Weights of a small GPT-style language model, trained from scratch on English Wikipedia: 260M tokens.
Each number is 128 + 24 x the weight over its row's rms, rounded and kept within 0 to 255. Layers, rows and columns count from 0. Numbers have three digits each. The size before them is the row's rms in percent of the matrix's.

# layer 10 MLP gate, 512x192, rms 0.214, rows 339-406, columns 0-95
103:162156123139152117108155110149085136144142124131137163134152126158107155108136095148149149162145140148143145134138115078160158149137125160139121110127113138100080130122100138159101090147109142101109148162150149112122114152131108113143165129142121108122121146120116148116107129077177114090
095:160121150083147101148159159135129153150126071116087145136133142141082111137133095167130130109134162138152152146095139107107142158137157170141144139120131144096134109128131159112160120139147138161119120122136154116150145167118144129118194083115073111153133106155161107131145117079140159113
096:128151131138123140114136139136135064155115101147182153140161126139178088184134136107130085153116114141128166130141096146123167134121096155140101117126139142103144152158122141093119101120129094105115055180134130078099127068093113109136120109123129098114131192135112114144113144097119139109
101:086129068112117084138156123131127128134122115098133135123151124077144163108075125106130096113123138139124145080132142126151072136135150102148140075153112131143078133091151098122139086127115144106131088096136126145168103125110143097166085134143151097160105170125133137138143137167100164125
093:131124133130123129090176124107136156128125137088168146081108140151143141095103101090122129122128133141106182124077136152074122107144130140142113136120142128147131117092126120126127192118112122131161171118119147159111133110123139127128093132136157081155129152125121109185143118135158135124
101:140101126183145109080153151108131120133144142142128141170121112127119146116142106145130132129155146155105152095099170097137164166111170102131164139102132109107108141105131095133171112137142135139093115111150128096129145139161150131103163159207157106081155146136149104146097118154092085152
098:160115134120135168151136094138133119119127143075143131125097115159112138157154118120116158105170144162132146153125177090091143143084118151101149138119146167131140163101126156160134102143094070131122121114143155128145064129135137127139154142138140124121120114124133161125148076081137145185
092:094129118104156063132115095138140087163107125079133134104136107123131133128149128100136149081082092160150146161148114110178100123124100132102140129123092091147104089157136177113128085127112136126138137141130149159125129125126116130128093145115115098114115155106119066140109087127134176111
098:132138177140105167122125064134122137137122139158099132114121117113126077136172138098099105106161083123115114133115103089116108150106096135120119136087169150168131150133126117132121115201076094155148162156105126116094093147137113109135096092089151147165103105151145135129118106136126093123
100:143107115111129155115116088112105130142144112126065131143133100148106149093157094124110097114129163136174136134096118129123118160132093116166139096112134104138105171115115103092111097135105101112082094145120130126135143141100090160077119147130107132109096124104120115145111151141163163163
100:128127134087112114124152094152155123207119148142175119163121087135199101091133086113104094104163112136129115184131136118152079124101127098108106138097166098116072146141176154155089115133125160122099163148130097114134130136124085149128111143133137149109128120117103122138152134123164136111
097:121161147125123139151127144099151123125100106082130144153074158124118126123153130145146135186091089107135163066141149102127152128136078138132115108099115134134156118144105080133129086104136150109185125128139117154132140145126111064093190130138157110140135107099156169172141153113127130117
101:157151167095118106091146126130103122147108115141079144113143129101142139128129146165147100142172137084087162141099129123114128083138113111126099099106126152136127112120122151079096136134117144145135135098096110121142168125114108146127108172128144119127133132183152165200136110103095161115
098:115163148112162178136086134104162126130131160117124141130117124141131090167138142134112092112113162145120133128128140101167115132148140077125123181077169130103146142135123141169149101161103143130114157139126085156076097132117116088117135139085136158099129160110157119127137147124148177126
100:090144137127165124138131144151148134114124113100163138151107099129179155092146145118154083166117164122147146148149118098136150132134118162134119111124149176119122168116151105109122091131124103156193152139104120169154126102114178124082123143160175086145128097157128138151129110127128131116
102:134120104125121117135117093095146091147126117161144106139147106108148108139088111084122096039103093124138094162114122142147145117134116121107068132106156118109115136132131116083146139097122136154131155108130117092113101108114176138087155146070109137107137097112137115187103141072087107131
102:137138154144141204160108109128149095103118163134088142146139115169100126136119159124139114114138084134127155155132133083113118091119150134125071086136115098100121132115104133073154135101107104139132141114119130098173146142146089148128170117100100142138129132083131119107130158138119128126
097:176106143136101147128143128093102082105142114135114122125151140160120115126113143089141139091130105139096116168131137134178113102124124150143163123161126148140104181157122138110094112126130143149106116117170137121128148123098140094102120138118137133180100087131082155132094107162147132142
101:150151087137115096176075159143153096143146099098149149152141107154128173145125134130179116104123139130130131132095161171092106153130058166128113140150144166120119106092149118113114090110078149115167125130111130145153107139162146172102179114158129097111075142106120138115107089098121121105
093:107105114155145117141133093127139105116115143156097059152094076109118166134139114175140113147156144109127099129097131121118111154149144098134112085154150136133163117151109132157142152098110106127151121104177138185115080111159158089129122120113136154105138143142124128168091139146124133110
090:121138130115133124110130115126127145143122143064126119136138096143123154148128128116178124112121069087153154123135179114084132153125125153143148120120093058109125150166115102170094120115146141121124130122149150122108132151113145130094158118123136114126144108155204088098141126113118097105
100:077095116156132143120155118155127096156070112105120122169114163141160092116130139153160109167146124131112093123159126120129146100127122086129112145140173166117168147121146111115135126146142124137146147141156093145123120157156140140124158093122130131123114138172119136170162127155083111099
094:131117164115137172149137140130118148123105088175150130127161107128114151088075168108093101122130067155144125098146131116137114058137101146133148104143154112137117097090163087096094144122106122135159103110121131126133165106129165102179109112172145115138148136143179097104124086149145133135
099:116125147094155134089067115147164140111121122098147125111134136123132137138159125147097146118155118127102107117121135104126092129123131146127080107150159111133107113110141168134105121141132130138125149122092175180122162133110106142167142129109127157114108142120111095114123098140162124107
099:145133127097113098143165142135147132170119118171124135112137150071135116106103126136128110137144156123137135136143176122146099128147128116136129089140148141174136095081158175120110139129138113139127111105153135137136143114158154123153162123081133120103138137101097124127074137113161112150
121:115137138145133134119162132115088130120170116074105159129133101103131154133153166164117155094141049091140123139121161110106152127144099116109129121110132133123132146135107121127062128113119154133152099122110113141192133114113157145110130126146125120160130150103129143107138141106162122106
093:133134123084116124123166106119094154092189140071138149145101143130140098087124129097078130157151096120147088087146086110058125159125114092071106108121101117148092126130146101155139129143124153155100113108143154136130131130105124112083094093088147131139158168129159087113112127143154146121
101:172114127083154124172061110131136146106131119115124101110132111062130136080149106100112104109115126142109087115130117098121125161115182111142121134169093135097122149109124125080145092105114132097142146146166113162174167141131108155080132154123148080161141143190088162116146123154115172144
098:156077075090121102115137104169160179131116132154125108139167141088124102160128086146144123120171121105112108120173124138117092091153137148128117157123105147136154121123137140146112134144128131143124114119141141139153145143152126140164127117130125121153117154151155147106084135151174167178
102:113134146112099110135143123142124147170102070131146125124127137109069132143140137135115112084147122108135112124103110122146115105145126088107143114150157089085108126070116115128122170138096141102110121088124120094142172118114115120137133137116159126114135168091116152126140171118137120100
094:135155106102151093125156099128136151109120146099084138131157113123133105131141125126155137114115162107104111136147114118110140098084105107209099115092131163083100121149144107103102115104116124121112139085147081114121149107134144125081104163126131129111102094154127112149161105153154155124
094:151138129127105105148151141130117130098104146152141125139123144093159075147136088141161117140156120099087131139175138132151148121117177109098137094093146135133137120198105154142106163094139151131107153120111142103116108132124120127164110088114094125106083140129170147150150108133086122122
103:127103125124161134123131125154134148121128105188107121185117117137154130111133076128138158132118098163173120142114152107132148151105180136105114119122122123157153132176121116106110117141102119173098141105158165099123115103178117105140143119163129114150149112104159111089147118152129172116
095:139156101152167112150132104105128117133138112111136121179107156129101151066116122126134168151084142145139079071128114122117103143164131104149112150129160153121158147110141134132137085128119143120159129167117169129159124146144143124167154124149149090135132159183137159103141122100120115106
098:142150172125110140115126173165102156134109124095132111109153150102136122098117121131129092109100158126106073157097099111119107147103104141092130094105149103101116155097080139144132095142127108131100149146095174133131078112127149138131129104115132108156133121105114102152168116122112152153
094:135088156171165132125154135153107111142122098158151118132080130126140134123128144120142121149116131123143133130148116153135106090146126121103133185167155153140095148088122137122077119172100162088164104111103161115116153124138127147122153121147187136128150114126133112144135123091113157125
099:111111112099095102159082113144119130106148160121116167151169124147145148093136127092102104122117140173114159123123145136163096115121114107124112096146134076129071146096118094095115137142101090146126162119125110126127146153117142143098132102136163108123083112123110119128158096122105143153
100:133125140112066118126118064115075144153113110125111100122107115117109100169095125100145127115148082126137103141114111080099150156169130119105132138147127108128138109140109113106115124133107125073146100141115113113123134100101111105134099123168132115120108142125140114162166152134138099084
102:121125123155074118081119142143149093089141146190087120138125125128152100096120117174145123154167107099120118121125147120085122104150148149131139154095171128128136122122133126137107111148151145131139108119151176115147118122154131101120144101100125140091126170117144100104160104135145093126
102:150146144168146124186112143143123125082107144101112151154129168105116115139162124074082124109150171156135095148125130132156120108121141120103150088139129156142122135151145107154111180092114162149122121146086119098118179102138122136136127139143137131148143107127114139135138093121159155103
099:118121140161135107163119132150159127130137168181152142095126111118109122125147159110127185160150115127153143151149122091098085101177140187110132152100126112156154114123164154144145145131134077151116126174173090113112141123141096119141147092139132110085150154142146149142137112148093097141
101:099115130141143101156144106129145135141152137065108093174148173119111112147131143131146105147146077132121154152149133096087140132126134147140153130147142134127105122144154120139129126130120154129159155089120118114161099106116065119117100131153170109123110149100154139127128173111126058098
104:111107112176117174145114067114113152155114123123142159099145136143122165135129123112133166151121143137100138120131124113172201112119148092162113091141133082113121149153179155134120123112086138170109083098142118135129140148131131141128081125123149135130149103149123128120154142147108134097
106:162123125152116130135157121155161124140132138118144138141142099136114104162129122101117125157151116158087120173133119094159080136135160144124108146143146097048103129107120098099142163129176129151086085111155142109144144142164155100097092103142141095141129116133142131118066119138112137168
095:099155120134127107155126121163145159084094117166129095154164107094129114059113105140106128058153117111172107098106112110110092123103173141105146091121143082093152123099129182140164166108106121106110104146108131173090109116148151115135146148103087121132139057135122126120145126118097150093
099:102113099093139108190101115105131120131143141114146080110153093153148105097101123112136123116136148146126110126112123104140113146167156115139133123133141110143117134138134143135163120157103160160156181081108148087148162144112104152107108101163125118129145149103127133111128153105130144145
102:124156126138115114111137116130148115165107150116143105164133122118118083144126133126171147142165109116126067114144126150156119109124127104146097093096140134156089109104135137125107096167137144174071110145153120118120152144120131124126099102149145154113145156136115068151091157153114117171
097:127130127184157139112132094145126145106144118096142112111152130136122140097140136156117143141159117138143091179099137158185144149133138123102153146127097130158172141142116156187131106124090136117145133097135163161142095146164102126114162177121125140141148132113131142106121164113122142145
099:128127080113066135129135132123122098134154110093189151116096143131150130103153085128147074113115133144106131136152144134164166147133101131134117127125140124123079110139097152141128144147132118136110123112109111162141129144126166109118164115098085138119149121133176106108103150141136130084
103:159090128151118137098105153122133144108113087111109170133143135135152131123101139118079103140143107122104124163129112111143138068149135156155083133080099099140135124113117141144135124155155083154112114157109118124127105124144133179117164106148129120126089117143136168092117115133113145144
102:149114115137083129090162130151114156095134099153105180110112177155142089117176109103113107128091104113149112108136128154114101171162119069175140146144126113148165121114093134129142087108128156128137149113107152116123103124139130116144152100154088134167129110178138100131120136106105190145
092:095154134181096131106122093108150151160148123130085144077085112121143112134102077120097143105124139113126153126153088088125086103131116108127135144110128135095120093118164108151150131153144133120115119098130132119130053119155138157103130119124140137121105071123113104076129139153134113122
096:141136173119114077134121094133144164096131149103113092152155126109125141142140130154080117112145142160147135137117136118089123125083076177116172112126113088109131163128135146112113114166127129151124122160056082154136140121148081082089110098088135133128130155098158096161131141113146144152
101:137121120096135103156137113106112109112148127152174149116103099123128098102160127131120119109120166149126097115104065097145125082116098110133163112140140133130128175134124119147151151118151170147089125131146113110133116125147085108095133138102115126151094171123163129201112124192145119119
101:162188160138117127092072120107125168115150092132146134100139119146132111148143109123144093109108114134127124099123142105154142104145184109130116143102136142112127136108147096129129091129154110090188145096170151158116161182167095136141135114114128097099126135123144133138109151110168154153
092:115124096169117156142152116120106136091086136121114102121124132142214163142112135098122114140181129091126073116107097139126146117164155124125149135091120127125131129115153093119115123126102112124115108117105076100131119133117166123140133075154146114075142158115117145106139119106078163128
099:133119140161142097124123123152140175120103126103133067116147173118157131117158156114107118126110099064114093139145161079102123094086113164137172100092140117120129140169155116099132135115090114157141120093092130117121142150145112168090114156134148087147127162143146131139080099117146161148
095:137080133115104147123130110097139148124158123114139158153124099105111108137175152158131116111181154155155146161104169103103146126118155133117093096130124133119126172155130128143127128125118114141146091172141127087139145123122130125130069134076111096104141128137109134134157127115159068157
098:125135152140094111114120120134157160169119137116137124150108116111152136107134146154129146101101096101133135136153135086145125116121156114101112160123170131140142126104119097160093170087129140120115155152156135153125145119103083111117176119087182103117162102120118097126125142126169137123
106:124150087113071161134165152095101119095118100136144111108180137102150148129084127139131114112138100104170104138138126091111126127113142140104131132153128144096122158133149143145111097090104114166100106166128150126124116127167119122111119191184132132124121108157114119155135137154155157097
111:146131160131129077118155152118150132160137157125109128112142198175088123119170120165115157121167118110140138099171091130153102164128158135135186102122131149166113133150159118173160127113131080109120152122109180097100147119163163142136087123106173119151129121158136108154110127135093131132
102:109182135153142114125122127145151173111146119187120133088142132117141151126164159124122142109118130108154146108154138089121122143195139166119127112110147104140147093095112144146168139148130139143093132142125153117160135112130120186128118086123100065158116168106126144100124163133119127151
099:132128143119147141141088122124120137118122121141120121121153103113098142118125111119165142128092163162157087128105117111151092133123142112173147104078117089158132179149113162126081116141135135112137111096142148127118073123097132196106117124076128116077109130128088114159155115135116161130
104:078126146154142116158122104088160162132135119170073130120187140128103131107115140130145122136067152142120065173160132140130113131110132107158156156143117119119165128134120128096173135143120149109131086127149125119123149099094147128129182149136139141112144086127140145140109129116131127120
102:109142079123093132084104141166123110133113128106118135139146135129137128124107121145111182102147179156181128162103158137171118092112142138132137105097130077126099117111114133135120109118076167150127137093132117130092148137130120064090103082164151124127079140145160154084104111091141158138
100:124131122134121119103124115126134132106145088175123131102136163127100131152153116111115150102113172073164107087081150089104130111132112145161086130129139130134148114145148105104091103137134131113158142103157139123173086072164117135068123163146127117111140174135144163142134155139140106162
101:108140095160119090146143137124143130142092123173136153091116121129142158130161128100115142115076138104105136136134117155135116139155103115129142140135100112100113139065146111134165149136129097141090132182143145107120129118131118132158165146103146125109093104152130106136111212120133117104
100:139120184078121114116105134109137109160131151143177146128157117132125096130127153137108085136089126130172128071106157103129101126141074163130104115167153102135062133143144136149116139087141139114155170092136173158137130145115097162125104118151152109121121131142148100104124137160101111155